python train.py --doc_mask=true --train_tokens=153900000 --dataset="wikipedia_en"
Each number is 50 + 12 x the weight over its row's rms, rounded and kept within 0 to 99. Layers, rows and columns count from 0. The size before them is the row's rms in percent of the matrix's.

# layer 5 attention query, 128x128, rms 0.134, rows 83-95, columns 0-127
093:49 58 63 45 42 46 79 39 39 54 57 58 58 53 23 27 68 50 46 55 46 42 38 32 45 41 57 64 35 56 73 47 59 32 69 59 60 40 43 44 51 43 54 59 66 47 28 39 57 47 57 40 53 63 55 54 57 40 57 43 47 38 35 27 67 33 32 55 60 72 59 57 57 45 51 59 60 51 43 58 45 59 50 44 48 30 61 47 52 68 50 55 38 47 54 31 62 18 52 53 72 55 63 43 29 43 58 45 52 63 71 80 57 35 47 47 42 76 58 48 60 37 52 34 44 50 48 73
098:62 43 52 51 48 45 42 55 43 55 16 50 49 57 35 61 60 66 58 64 47 52 44 63 51 52 56 33 48 58 58 47 44 41 52 45 39 58 53 46 45 36 75 58 61 37 62 51 49 56 33 44 18 31 61 35 53 42 39 45 56 58 46 47 62 73 45 30 40 14 45 63 65 54 51 43 54 45 60 65 39 67 74 58 64 46 41 62 27 58 25 60 54 72 48 62 68 55 52 64 38 51 43 45 58 65 46 49 46 51 31 51 40 50 68 31 59 61 58 53 66 70 62 67 71 54 43 56
094:72 36 47 60 54 47 46 49 58 69 29 51 44 53 51 57 33 49 37 60 26 78 51 65 52 44 53 53 47 58 54 34 57 45 58 32 35 54 42 51 56 58 83 40 50 51 58 65 65 42 41 48 36 52 55 27 59 62 57 56 59 65 42 58 34 53 52 47 40 69 57 49 39 77 39 41 52 34 44 33 44 36 65 55 43 33 45 69 30 69 46 33 49 60 49 32 68 59 61 46 64 55 66 55 64 30 41 46 63 52 22 47 67 36 66 42 66 45 37 52 45 61 44 63 44 53 39 32
083:43 28 41 23 34 41 72 51 63 70 55 51 54 46 49 34 63 43 45 62 66 48 57 60 58 48 51 40 49 38 41 63 45 64 62 48 74 56 49 49 44 41 29 54 39 47 48 43 51 42 45 67 41 45 36 67 31 55 43 51 42 25 59 50 48 56 36 63 64 75 51 49 59 39 59 49 43 55 45 37 39 44 44 64 50 45 51 32 38 60 52 59 63 67 25 36 36 53 35 72 55 62 63 20 78 55 62 32 45 53 70 51 37 60 26 48 53 53 46 43 38 42 39 50 48 29 51 69
090:57 62 52 69 54 57 36 63 39 46 53 51 53 56 49 52 51 47 57 36 49 56 56 48 51 55 46 60 40 51 51 46 66 64 47 81 58 17 53 58 47 60 42 51 49 51 43 50 37 73 59 39 53 53 58 64 32 50 45 49 35 48 58 58 50 68 50 39 32 33 35 26 44 63 53 75 41 60 65 69 31 80 53 70 56 44 42 64 40 42 53 67 44 51 63 70 47 41 31 64 53 57 29 44 68 70 38 67 40 23 46 59 35 79 54 45 48 53 48 45 57 71 47 29 46 57 52 54
096:23 43 49 25 61 47 38 58 52 27 58 39 72 56 63 48 37 42 82 37 81 44 44 40 32 60 40 52 65 53 41 62 62 52 42 47 59 66 50 50 51 55 38 50 55 63 59 63 54 40 51 63 57 58 58 62 55 40 65 65 44 61 56 63 22 58 34 33 45 48 46 39 47 45 52 66 44 69 54 43 52 52 40 51 57 45 54 50 61 32 70 54 44 47 37 60 41 43 66 37 50 45 59 58 49 54 52 54 56 77 72 50 15 54 52 61 53 34 42 45 44 55 70 50 26 56 46 26
098:62 24 57 43 35 61 48 66 69 82 24 51 39 49 34 43 44 55 56 72 38 47 51 67 56 32 49 27 46 43 50 56 49 42 60 43 37 53 49 50 35 42 48 55 48 46 63 32 48 64 39 54 63 59 46 31 46 56 46 41 56 37 41 45 44 56 59 54 45 50 51 41 46 82 45 34 57 45 28 55 44 58 79 40 42 49 72 50 53 67 24 39 56 53 55 37 49 48 40 49 52 53 66 66 53 60 46 38 58 47 23 51 62 45 32 53 61 51 34 48 64 53 74 31 60 27 59 65
092:74 46 63 58 56 45 40 78 70 48 52 44 49 43 55 33 59 56 67 57 50 45 54 70 58 65 55 42 56 57 33 57 53 34 41 52 58 24 37 51 43 55 46 56 64 47 44 28 56 64 35 62 50 52 34 50 53 36 52 12 43 43 61 37 69 59 57 27 61 59 45 32 48 51 45 39 31 44 42 44 48 53 46 54 51 39 68 35 49 44 42 36 39 53 54 37 49 41 52 51 47 54 55 66 75 54 57 44 47 50 69 66 42 57 50 24 28 53 57 65 85 51 64 31 56 45 47 69
088:70 54 54 45 39 58 52 65 44 68 25 41 44 49 46 50 58 44 51 53 45 76 60 47 41 48 41 68 46 48 43 44 55 51 57 58 58 03 43 47 48 64 40 39 49 54 37 42 55 57 42 40 65 60 46 62 36 71 43 68 47 27 34 42 54 50 57 31 54 76 44 55 57 42 55 40 50 53 37 33 52 50 52 45 28 38 61 50 56 49 38 61 52 65 60 48 49 39 47 55 54 48 41 43 73 62 47 39 70 25 61 73 75 47 52 47 34 67 64 65 38 52 64 35 46 48 57 78
100:43 56 41 47 47 65 38 61 62 27 46 55 13 66 59 67 54 46 54 42 42 62 76 42 50 59 36 71 38 52 44 53 58 51 66 58 59 21 66 52 58 66 25 53 37 70 48 60 48 51 70 45 54 56 45 44 34 62 46 56 53 46 44 67 53 45 53 41 54 60 50 43 56 29 55 50 53 52 45 68 45 76 60 58 54 52 35 33 50 34 51 70 31 63 49 65 57 37 40 49 35 44 27 54 50 53 46 55 49 31 56 39 61 55 60 56 41 52 66 50 32 59 75 54 27 59 50 27
083:53 49 61 63 39 70 42 58 46 30 70 45 73 61 24 42 42 44 61 25 38 48 60 25 57 86 50 59 68 55 58 33 62 40 60 63 38 48 51 57 49 66 36 42 52 32 39 59 57 38 40 62 40 58 52 28 46 57 58 57 55 47 49 62 61 72 58 37 52 45 64 38 43 54 53 68 71 66 63 60 39 68 47 36 49 41 28 41 39 51 62 54 60 30 46 42 46 43 62 67 39 45 47 50 56 47 58 60 28 28 55 46 33 42 55 33 53 67 45 50 67 51 59 55 59 63 54 44
086:38 55 52 66 43 56 56 48 71 43 40 46 29 66 54 43 67 76 28 54 30 67 54 60 31 33 34 48 27 46 45 44 63 40 62 64 42 33 43 48 50 41 31 52 65 54 46 53 47 52 54 41 54 71 53 47 58 70 69 41 59 39 46 57 60 63 31 60 46 62 64 37 59 50 68 64 63 41 32 53 50 69 65 49 54 29 59 78 63 49 48 39 38 62 59 72 60 43 43 72 64 40 49 53 38 43 36 54 49 41 50 41 70 48 32 29 42 43 36 60 48 51 62 34 44 51 39 54
092:58 42 44 48 45 63 33 45 41 39 20 66 49 60 45 51 54 60 47 40 68 71 56 48 56 20 50 42 22 51 29 47 60 41 93 52 56 52 51 50 48 55 43 43 67 66 37 55 43 56 47 37 37 67 54 42 42 70 51 52 58 55 53 64 72 47 44 51 52 44 46 46 39 48 38 51 61 50 73 59 57 60 72 55 38 60 60 65 62 51 55 51 55 19 42 63 51 61 50 67 59 41 45 57 36 73 45 47 53 45 47 54 31 46 53 38 39 44 34 48 61 41 59 53 54 40 56 13
# layer 5 attention key, 128x128, rms 0.136, rows 83-95, columns 0-127
088:45 53 38 59 55 55 67 34 54 47 42 76 55 47 42 36 60 52 38 29 62 68 46 80 46 34 44 39 26 62 15 45 59 33 56 55 72 39 55 44 32 76 58 59 40 52 36 55 60 39 61 70 62 48 49 45 42 81 58 28 51 38 45 51 39 51 53 50 70 55 55 39 52 52 56 33 45 44 42 40 67 55 49 68 38 49 66 41 59 48 60 78 53 58 43 47 35 56 55 45 57 67 58 50 36 41 58 46 48 38 66 52 37 61 55 43 37 48 58 67 56 37 59 37 31 56 50 40
091:61 52 49 65 44 49 75 75 49 49 22 54 57 61 68 57 50 30 41 52 62 41 72 59 61 58 43 33 37 52 70 62 56 41 54 35 60 46 50 47 48 39 60 60 50 44 55 60 57 39 38 46 75 43 71 65 50 56 66 67 63 40 50 55 41 52 65 29 37 34 34 53 36 49 57 58 44 46 50 58 49 48 74 62 35 33 57 45 45 57 41 36 56 72 43 16 57 57 55 63 47 43 59 40 48 59 58 44 67 60 49 54 51 44 32 17 35 39 45 30 39 55 54 56 44 57 67 63
087:53 49 51 53 59 55 64 66 76 37 31 60 52 69 50 47 39 74 59 43 55 48 64 54 50 55 52 50 27 35 42 17 50 63 49 49 39 47 55 54 41 67 43 54 58 56 38 70 71 34 42 47 30 57 29 40 21 66 52 22 60 63 52 49 55 51 73 45 54 45 66 49 44 60 66 44 52 34 40 37 52 48 70 56 44 39 66 35 60 45 32 34 33 56 43 51 58 40 36 62 46 54 37 67 49 57 44 43 36 39 43 39 47 69 60 35 56 50 52 43 54 57 76 27 50 36 47 50
087:55 51 35 40 48 52 31 42 36 54 60 39 40 40 48 60 59 50 32 58 46 54 37 43 44 49 41 68 56 51 52 65 59 65 54 57 24 43 57 46 50 54 53 50 40 55 56 54 43 48 59 55 49 56 19 61 75 59 29 53 26 63 38 35 66 47 31 40 41 55 50 30 57 23 53 67 55 67 54 34 74 67 40 41 67 73 47 42 34 55 68 52 61 28 49 44 31 37 49 53 54 48 40 33 56 45 55 70 39 69 50 45 61 39 66 50 43 49 44 62 34 47 47 26 43 73 49 30
083:48 46 37 55 44 41 24 52 47 49 48 47 53 43 56 41 39 46 68 49 41 60 57 61 57 35 50 39 60 49 43 67 66 71 49 58 52 66 43 44 60 15 46 52 56 68 62 46 44 23 46 53 57 51 66 41 67 40 37 62 62 46 66 35 69 39 47 60 40 53 48 64 28 68 38 71 54 57 65 65 48 57 60 47 52 38 27 73 36 63 67 54 70 59 60 54 50 67 47 35 56 55 64 35 25 45 56 51 65 65 30 45 42 43 20 47 52 51 44 37 63 39 35 58 49 62 61 43
087:77 57 48 25 29 58 41 55 32 59 53 42 43 34 35 56 63 57 60 52 50 50 50 48 63 43 65 42 54 54 42 27 52 66 31 74 50 58 34 60 66 23 61 62 54 42 51 44 43 59 58 45 42 48 46 70 47 47 41 69 55 51 49 44 77 40 57 70 50 54 53 31 53 37 56 43 53 46 60 72 45 58 49 33 67 47 37 59 33 46 38 37 55 54 47 58 44 43 39 64 53 60 49 62 63 68 42 65 50 53 55 46 76 27 35 71 55 74 53 64 39 42 40 45 54 28 49 72
085:44 60 46 59 80 56 41 76 50 20 45 46 58 55 81 56 35 51 47 33 47 51 55 54 38 43 36 63 41 48 58 38 27 38 38 35 45 45 65 50 45 73 51 27 20 48 46 58 66 53 59 53 48 31 35 34 59 47 36 67 56 58 56 60 57 61 49 43 44 34 52 36 43 49 52 54 31 58 42 56 61 64 54 37 35 46 48 39 78 39 35 41 30 56 37 51 75 56 38 46 47 57 53 54 57 46 47 49 52 87 44 43 43 55 67 41 50 37 57 38 50 47 52 49 30 47 48 45
090:39 56 52 60 55 50 43 28 53 60 85 32 68 32 58 72 51 54 47 54 57 56 60 45 69 52 34 36 47 42 41 53 68 22 45 57 24 45 57 44 51 61 48 43 46 42 65 48 43 44 59 55 32 43 49 26 47 64 53 36 47 66 29 46 42 42 55 67 56 53 56 39 34 39 47 56 37 66 47 68 64 85 46 60 46 62 39 40 52 64 44 50 52 63 43 78 50 61 32 41 52 48 56 61 43 55 46 39 54 63 74 46 49 72 39 62 67 44 53 39 45 42 51 65 39 50 73 47
078:48 68 36 60 50 50 44 39 60 44 65 62 43 35 56 52 45 33 32 32 40 51 49 58 61 63 46 49 52 40 49 63 44 45 47 68 50 43 49 44 30 55 57 38 65 62 62 43 63 27 63 63 39 24 52 40 62 46 49 58 34 49 47 49 58 40 41 63 72 56 63 59 32 46 46 70 65 61 35 45 62 50 35 46 58 69 34 54 55 36 43 55 56 28 66 67 29 52 40 46 59 54 65 50 24 68 48 30 34 53 46 45 30 51 60 84 47 51 45 58 65 50 65 36 36 38 41 25
096:62 58 36 46 43 52 32 38 36 49 38 57 39 48 36 34 64 25 55 52 52 44 50 59 58 58 53 53 52 44 44 66 61 57 18 62 50 44 42 62 47 12 43 38 66 69 61 54 40 44 47 45 40 31 62 53 59 33 45 61 42 47 63 44 44 46 49 41 48 50 54 78 60 51 50 67 65 63 54 65 50 46 48 22 55 54 34 65 60 39 44 36 76 33 85 76 43 60 49 57 41 44 49 41 37 40 41 50 47 42 33 57 66 56 46 63 38 40 51 57 64 57 49 60 68 45 55 37
083:47 40 47 33 44 50 69 37 48 71 45 48 57 36 40 58 59 54 61 35 64 36 46 54 62 39 45 51 44 60 63 51 42 68 70 48 67 38 47 59 55 24 71 54 62 45 57 46 39 41 54 44 51 53 52 43 54 41 57 41 51 24 40 44 68 36 24 57 60 67 40 47 58 43 44 27 45 44 52 85 23 64 60 34 58 51 47 53 54 45 43 62 38 73 50 55 45 74 51 39 55 47 57 27 59 40 53 20 56 37 57 62 56 60 49 41 42 44 35 54 56 58 65 59 57 48 75 26
089:45 62 26 54 47 49 37 61 66 30 57 43 49 50 51 64 68 45 54 39 40 50 68 71 28 44 62 37 52 46 17 26 52 45 42 48 35 33 55 54 50 43 61 49 52 52 38 43 48 64 36 54 30 54 55 34 55 40 63 57 69 54 74 51 38 72 60 36 62 33 59 57 43 45 62 67 51 46 67 52 54 49 60 54 45 47 58 59 64 39 29 58 67 38 70 36 41 59 49 65 54 51 48 43 54 22 46 61 55 27 34 39 53 30 58 45 56 51 58 47 53 61 42 74 47 21 48 39
087:33 61 48 53 49 31 54 47 29 30 46 65 51 52 72 43 53 54 67 61 56 60 45 46 62 56 40 33 58 53 37 34 38 49 49 72 51 53 42 47 48 46 51 67 43 53 61 52 52 65 43 48 36 45 63 51 64 60 43 58 56 33 72 44 48 69 65 40 59 62 67 48 49 40 61 48 49 40 74 55 50 70 63 58 54 67 67 60 76 46 37 63 40 60 74 49 43 41 42 37 36 66 57 34 57 52 50 32 55 49 24 57 53 61 25 38 55 42 76 46 47 57 44 68 55 15 63 52